Part of a small language model's weights.
Size: 25 layers, width 160, 8.15M parameters.
Architecture: RMSNorm before each block, rotary positions, biases, tied embeddings, normalized queries and keys, shifted keys, gated attention.
Training: a variant of Muon for these matrices, 383M tokens, 2070 steps.
Each number is 200 + 40 x the weight over the matrix's rms, rounded and kept within 0 to 999. Layers, rows and columns count from 0.

# layer 19 attention output (transposed), 160x160, rms 0.109, rows 157-159, columns 0-159
297,189,254,148,199,110,196,187,206,155,176,198,220,169,209,185,224,248,242,289,188,262,216,239,238,172,138,197,281,178,172,265,238,118,214,221,168,166,175,169,168,281,260,226,218,252,207,188,311,117,232,195,137,180,126,253,216,87,251,166,221,149,135,198,241,199,187,263,232,273,214,124,214,117,107,183,147,259,173,204,235,273,113,158,275,214,190,257,172,131,179,177,223,130,120,261,186,224,283,96,166,228,177,207,185,159,146,130,150,212,179,178,183,281,198,199,166,195,225,135,177,211,239,164,272,158,183,219,174,209,224,125,171,176,178,233,222,201,186,166,227,169,249,184,144,112,254,192,207,213,190,210,221,230,215,164,198,201,264,233
195,186,218,209,210,172,196,165,267,192,241,143,177,162,175,201,206,160,137,178,176,202,243,164,268,205,191,229,221,242,195,215,173,212,251,210,196,184,231,187,205,181,191,191,207,212,199,207,191,269,210,267,198,221,296,180,160,232,214,187,204,240,243,136,220,206,221,223,191,176,153,158,167,239,252,158,209,212,176,210,260,145,113,188,92,233,205,198,219,204,180,205,176,154,175,221,191,208,181,252,174,258,170,226,206,248,204,287,162,155,193,250,168,214,226,206,179,227,195,185,251,193,191,190,237,227,165,181,150,208,214,148,166,177,276,215,158,157,209,208,194,169,197,170,235,208,232,251,246,220,221,197,207,209,187,236,196,231,213,164
206,222,155,178,144,228,198,159,228,187,201,221,176,150,136,201,216,228,136,211,242,223,154,222,196,242,168,179,222,191,185,223,223,109,123,209,211,221,155,190,230,209,177,134,227,212,163,188,196,212,168,141,150,219,187,246,140,256,205,253,211,135,215,233,173,175,153,176,178,171,155,162,202,187,159,137,208,229,219,181,225,245,100,282,179,218,205,211,150,178,219,234,148,164,221,179,209,154,105,242,179,164,192,191,255,228,206,187,245,226,216,228,125,171,198,222,162,155,221,130,217,169,215,230,121,155,180,220,204,179,235,199,274,195,281,238,162,221,231,223,220,156,187,251,172,226,197,169,184,146,192,178,192,233,247,239,200,229,150,209
# layer 19 attention value, 160x160, rms 0.128, rows 158-159, columns 0-159
151,186,197,202,174,285,202,297,143,157,154,207,248,195,203,159,171,188,229,164,231,194,91,242,208,132,206,253,157,159,213,231,229,150,175,139,231,248,197,179,188,200,226,185,223,196,188,199,180,178,119,196,187,175,169,165,272,207,217,199,150,169,177,264,172,205,197,195,224,178,230,189,305,142,152,153,244,135,305,218,156,265,237,216,218,192,198,200,228,231,138,170,236,213,244,184,196,174,257,217,247,210,206,239,192,223,196,197,210,206,223,135,213,189,106,217,175,193,208,130,144,201,138,157,154,207,142,225,266,269,146,142,180,143,170,236,181,283,199,169,165,205,196,234,152,210,141,164,151,163,219,164,220,186,228,202,202,205,183,231
254,190,209,224,165,212,204,224,140,213,201,122,237,253,230,204,270,257,214,153,180,197,208,159,225,191,173,165,180,218,233,170,192,246,299,178,231,170,269,226,191,185,290,148,208,229,214,194,192,169,252,263,272,154,206,161,294,167,189,104,227,275,190,129,178,194,223,232,183,179,229,268,240,241,195,244,197,153,204,234,189,225,286,163,201,148,175,134,175,240,205,201,215,172,166,232,251,194,268,204,146,179,195,258,111,219,203,219,162,170,153,181,295,272,236,171,242,196,211,189,159,165,289,223,259,233,184,213,158,203,204,156,172,183,98,219,149,257,208,191,243,221,240,177,179,139,207,231,211,191,140,239,187,166,211,148,157,197,244,156
# layer 19 MLP up, 640x160, rms 0.122, rows 0-7, columns 0-159
250,146,286,175,131,148,200,271,183,194,230,197,213,168,177,205,153,156,118,162,216,174,202,184,191,165,191,200,219,172,218,164,215,130,169,177,207,183,267,173,235,90,182,177,236,240,213,236,179,169,198,225,134,209,197,278,188,178,207,207,268,190,181,186,212,245,166,234,212,250,166,236,161,168,160,254,214,159,199,214,219,215,270,111,145,199,157,159,212,186,206,224,181,272,163,129,200,198,185,231,195,181,220,239,215,167,181,189,186,251,227,203,210,192,166,163,234,271,160,152,230,189,208,226,174,192,132,223,204,171,226,151,248,125,201,208,222,169,208,190,210,200,200,169,223,190,172,173,231,217,154,203,216,147,222,213,220,267,209,172
159,220,202,253,235,200,235,93,197,224,176,256,178,243,158,157,219,230,150,230,188,206,203,236,163,240,195,155,228,196,171,227,193,195,212,204,159,196,215,248,211,153,190,195,137,213,211,231,203,152,212,196,177,239,203,132,205,239,206,107,204,218,206,181,217,269,174,186,178,211,225,162,209,192,203,202,246,179,219,166,274,216,274,162,134,236,185,162,255,158,177,166,160,206,232,223,205,159,232,220,180,270,269,173,212,212,175,162,214,163,199,203,193,226,251,201,170,206,166,134,190,257,142,227,190,170,188,175,171,128,246,196,243,177,217,213,212,182,138,193,188,183,204,210,183,224,220,239,210,180,250,245,167,117,179,216,199,213,220,136
173,106,265,160,241,224,251,187,293,164,228,177,214,163,206,127,171,233,332,213,270,205,216,181,244,103,278,213,187,226,198,191,269,170,214,212,189,278,242,232,202,228,171,105,135,222,190,303,146,243,235,281,187,243,211,159,167,226,190,133,168,151,201,137,172,161,304,188,266,154,157,255,201,210,176,249,190,204,235,136,163,250,173,298,156,245,240,220,223,171,172,225,149,224,279,161,230,95,221,140,259,209,191,278,167,167,198,195,226,182,197,148,152,236,242,189,218,273,250,198,243,124,228,171,206,230,188,199,184,219,283,208,141,196,168,283,224,182,244,119,188,220,216,213,209,174,279,177,227,205,191,232,190,214,226,210,197,187,186,188
169,229,193,202,229,159,250,227,191,180,101,197,302,211,182,190,184,181,213,233,232,225,195,149,258,130,187,179,176,195,255,284,213,224,176,155,230,235,159,174,137,178,158,283,224,174,161,193,166,182,176,211,220,265,270,193,191,132,122,235,237,256,221,254,92,176,113,167,210,270,160,260,154,162,176,176,223,215,284,127,177,199,235,109,201,213,208,172,225,151,175,160,127,180,208,133,157,182,153,190,254,297,246,280,257,236,130,204,197,222,249,198,229,263,238,262,143,220,184,173,279,191,145,163,140,219,171,158,154,224,273,173,196,225,190,214,263,275,198,225,219,196,238,162,171,179,193,233,240,225,198,200,167,261,220,199,256,198,168,211
208,136,175,204,185,150,179,246,220,240,155,149,171,264,204,220,149,203,236,155,225,166,179,211,237,231,159,167,194,114,200,191,202,187,203,251,251,160,196,210,230,182,231,181,227,193,223,236,151,174,235,194,172,188,181,209,249,225,194,172,180,230,156,151,244,206,192,201,209,123,284,162,231,196,201,204,149,229,217,230,242,229,222,198,165,248,217,203,173,223,189,225,201,157,179,178,205,236,130,199,224,167,181,226,231,229,165,216,238,213,140,187,170,197,260,178,156,185,201,204,166,172,163,123,240,193,238,184,180,176,196,204,140,188,199,217,175,194,113,185,187,140,217,233,236,193,181,218,298,118,240,187,165,224,182,201,200,206,227,173
206,136,182,285,258,188,183,239,206,269,175,224,178,194,121,211,201,155,148,120,209,154,117,173,154,110,198,202,165,213,242,186,195,202,219,232,245,175,228,234,112,182,131,148,207,177,217,179,203,225,191,198,244,228,178,176,284,153,212,237,212,186,179,103,179,247,197,238,169,181,145,281,162,248,127,259,148,266,241,240,238,276,238,140,223,229,241,212,171,151,198,135,146,173,236,180,146,184,221,247,137,272,247,238,159,184,253,197,161,148,255,260,208,236,267,243,262,209,89,163,162,219,259,192,190,178,189,239,211,207,227,199,217,226,203,209,184,213,85,165,188,266,204,189,151,188,175,153,199,228,139,212,201,218,259,193,257,178,125,205
262,220,137,141,239,178,179,181,187,187,160,216,237,185,207,266,161,222,208,252,245,214,159,201,126,211,265,233,173,204,180,202,216,172,100,164,179,151,187,215,161,181,272,170,191,186,245,226,111,201,185,206,192,275,153,237,93,177,257,161,164,234,245,171,182,258,159,205,182,232,150,245,197,285,277,242,186,288,186,157,178,204,218,167,162,208,188,114,158,207,216,287,177,217,190,232,160,231,143,264,254,178,321,157,205,194,218,289,219,251,255,227,177,154,166,206,272,211,187,150,135,195,163,188,200,208,227,230,151,173,206,152,241,228,205,197,173,161,212,278,185,133,262,182,167,238,175,237,196,147,146,227,244,182,172,244,199,212,255,228
214,238,202,240,159,183,179,184,168,191,160,193,229,224,217,202,199,222,208,194,194,219,219,192,264,197,175,132,185,188,164,173,162,197,198,164,187,210,197,159,198,231,202,271,165,203,228,192,210,223,205,168,181,161,200,207,201,225,219,164,187,187,197,219,219,203,202,200,178,212,179,197,196,180,229,199,184,198,257,160,191,239,217,193,196,165,273,273,202,224,180,204,183,208,211,146,177,118,191,219,237,213,176,171,158,197,200,184,146,181,198,164,203,194,208,229,166,201,168,183,238,214,251,230,215,226,203,172,203,238,206,166,236,237,215,220,165,189,179,179,217,174,176,169,274,201,224,227,222,180,208,164,193,138,196,155,207,224,213,261
# layer 19 MLP down (transposed), 640x160, rms 0.0627, rows 0-6, columns 0-159
207,206,248,192,194,177,183,199,119,179,192,166,156,236,233,208,163,145,225,181,197,205,207,227,199,207,204,189,276,187,151,181,196,198,252,115,205,156,144,204,162,186,197,205,169,209,168,180,205,290,249,238,199,200,210,176,99,204,185,195,119,186,172,244,163,185,250,196,274,167,207,267,193,227,197,214,188,194,210,210,197,187,177,176,272,229,175,249,218,175,158,273,202,195,223,170,224,183,139,205,213,132,201,185,246,153,195,175,230,156,168,199,226,211,258,263,232,223,249,282,197,204,182,162,206,250,206,258,249,241,143,211,242,157,168,207,210,272,224,230,150,213,212,219,145,232,237,234,239,227,227,215,230,240,205,168,261,183,169,207
207,197,261,233,236,138,160,194,214,173,263,226,223,180,235,224,251,235,126,208,221,169,219,129,184,201,144,207,245,201,145,168,174,188,235,144,236,172,182,208,169,160,151,192,227,184,208,176,191,255,146,207,202,190,226,214,240,206,165,167,201,197,232,213,136,193,220,186,184,222,170,261,166,188,215,236,242,173,235,120,195,259,224,205,168,140,198,231,251,210,251,212,229,213,128,276,175,182,273,314,221,230,160,196,187,223,202,221,226,177,168,199,218,179,197,239,215,194,144,193,176,255,106,217,197,215,208,238,183,150,152,208,208,254,174,205,227,242,198,162,173,191,197,177,171,257,123,233,157,163,197,264,211,259,237,220,241,223,204,180
180,152,267,176,216,250,234,232,192,210,249,236,177,177,213,224,211,251,153,166,303,299,184,195,204,155,177,177,216,171,276,194,185,194,184,191,131,126,196,177,236,214,288,253,175,321,178,146,270,156,209,140,176,170,155,215,228,298,190,171,248,197,167,133,278,210,214,164,193,215,249,213,189,185,210,187,199,272,231,195,178,263,225,215,127,233,152,133,213,245,228,272,187,122,130,254,223,168,188,251,205,225,117,222,164,226,243,130,118,200,161,219,210,211,189,157,264,150,218,144,188,176,246,217,212,124,258,152,240,178,261,213,183,251,318,184,196,231,178,183,179,203,179,199,198,156,264,137,200,186,174,186,260,225,197,209,149,229,213,246
231,214,154,179,221,222,222,167,224,273,222,216,147,239,201,202,168,186,181,231,195,175,198,220,224,185,175,223,148,194,233,211,292,291,170,125,152,182,237,193,150,210,134,185,208,323,195,271,143,143,198,156,213,194,171,188,273,238,196,246,239,162,199,212,272,170,248,199,251,275,176,168,244,131,153,171,224,210,244,220,226,208,187,200,139,166,217,168,184,182,231,130,117,159,238,260,136,164,215,220,229,225,193,119,285,179,189,186,106,215,176,200,174,159,211,213,135,217,176,269,121,249,231,228,155,123,226,277,229,108,152,220,196,223,168,227,175,176,105,168,284,215,244,148,177,140,235,224,239,122,156,212,227,233,144,188,222,282,204,163
232,191,246,216,180,204,182,164,224,215,214,182,165,205,164,138,180,175,187,218,206,200,126,260,250,250,130,214,199,235,159,138,179,197,206,191,177,164,204,138,203,226,210,210,246,221,208,185,168,249,253,218,190,232,224,196,206,169,281,155,181,208,186,172,256,183,162,151,215,231,180,142,251,187,195,204,192,235,135,233,214,286,166,196,240,165,251,232,169,180,192,171,182,224,258,153,253,170,198,184,180,226,224,186,216,234,176,193,156,212,137,187,201,220,194,204,168,148,208,181,154,206,123,159,239,211,219,173,164,145,243,185,104,219,222,212,143,263,232,201,195,238,239,235,164,195,197,271,187,206,260,152,199,202,159,235,177,240,178,192
202,213,123,191,174,219,259,152,168,213,208,313,241,203,247,169,209,241,138,144,220,208,214,150,176,210,215,209,265,187,197,189,212,221,208,146,193,138,183,194,203,172,285,206,301,224,299,198,279,237,156,167,206,205,199,139,184,220,247,205,139,242,171,241,135,232,157,268,218,161,238,179,215,201,171,178,156,213,187,191,244,190,154,216,165,161,179,210,159,189,164,261,204,191,192,149,196,219,78,186,201,160,139,212,245,187,198,178,227,247,248,188,201,127,156,163,180,188,194,156,281,203,220,223,163,183,194,182,143,210,299,226,176,247,218,260,192,163,200,176,259,212,139,193,236,214,193,294,182,280,222,134,209,122,239,202,228,205,142,246
259,191,199,175,211,153,261,220,162,155,238,189,112,121,243,209,149,239,252,266,233,230,234,242,187,121,262,103,162,178,168,261,199,211,195,238,191,196,170,180,179,198,145,115,163,116,202,238,164,181,152,141,260,189,240,200,203,189,213,155,209,202,193,234,157,200,193,227,212,150,275,206,187,147,232,175,209,165,251,153,215,231,199,272,176,190,192,174,152,197,215,126,285,222,160,213,152,246,154,379,266,164,175,133,169,210,264,133,212,217,124,272,161,191,253,218,116,176,218,290,252,246,82,214,221,212,178,125,214,196,234,188,256,194,171,232,251,175,183,217,226,126,215,195,230,194,199,190,177,154,215,205,199,174,273,189,204,152,150,204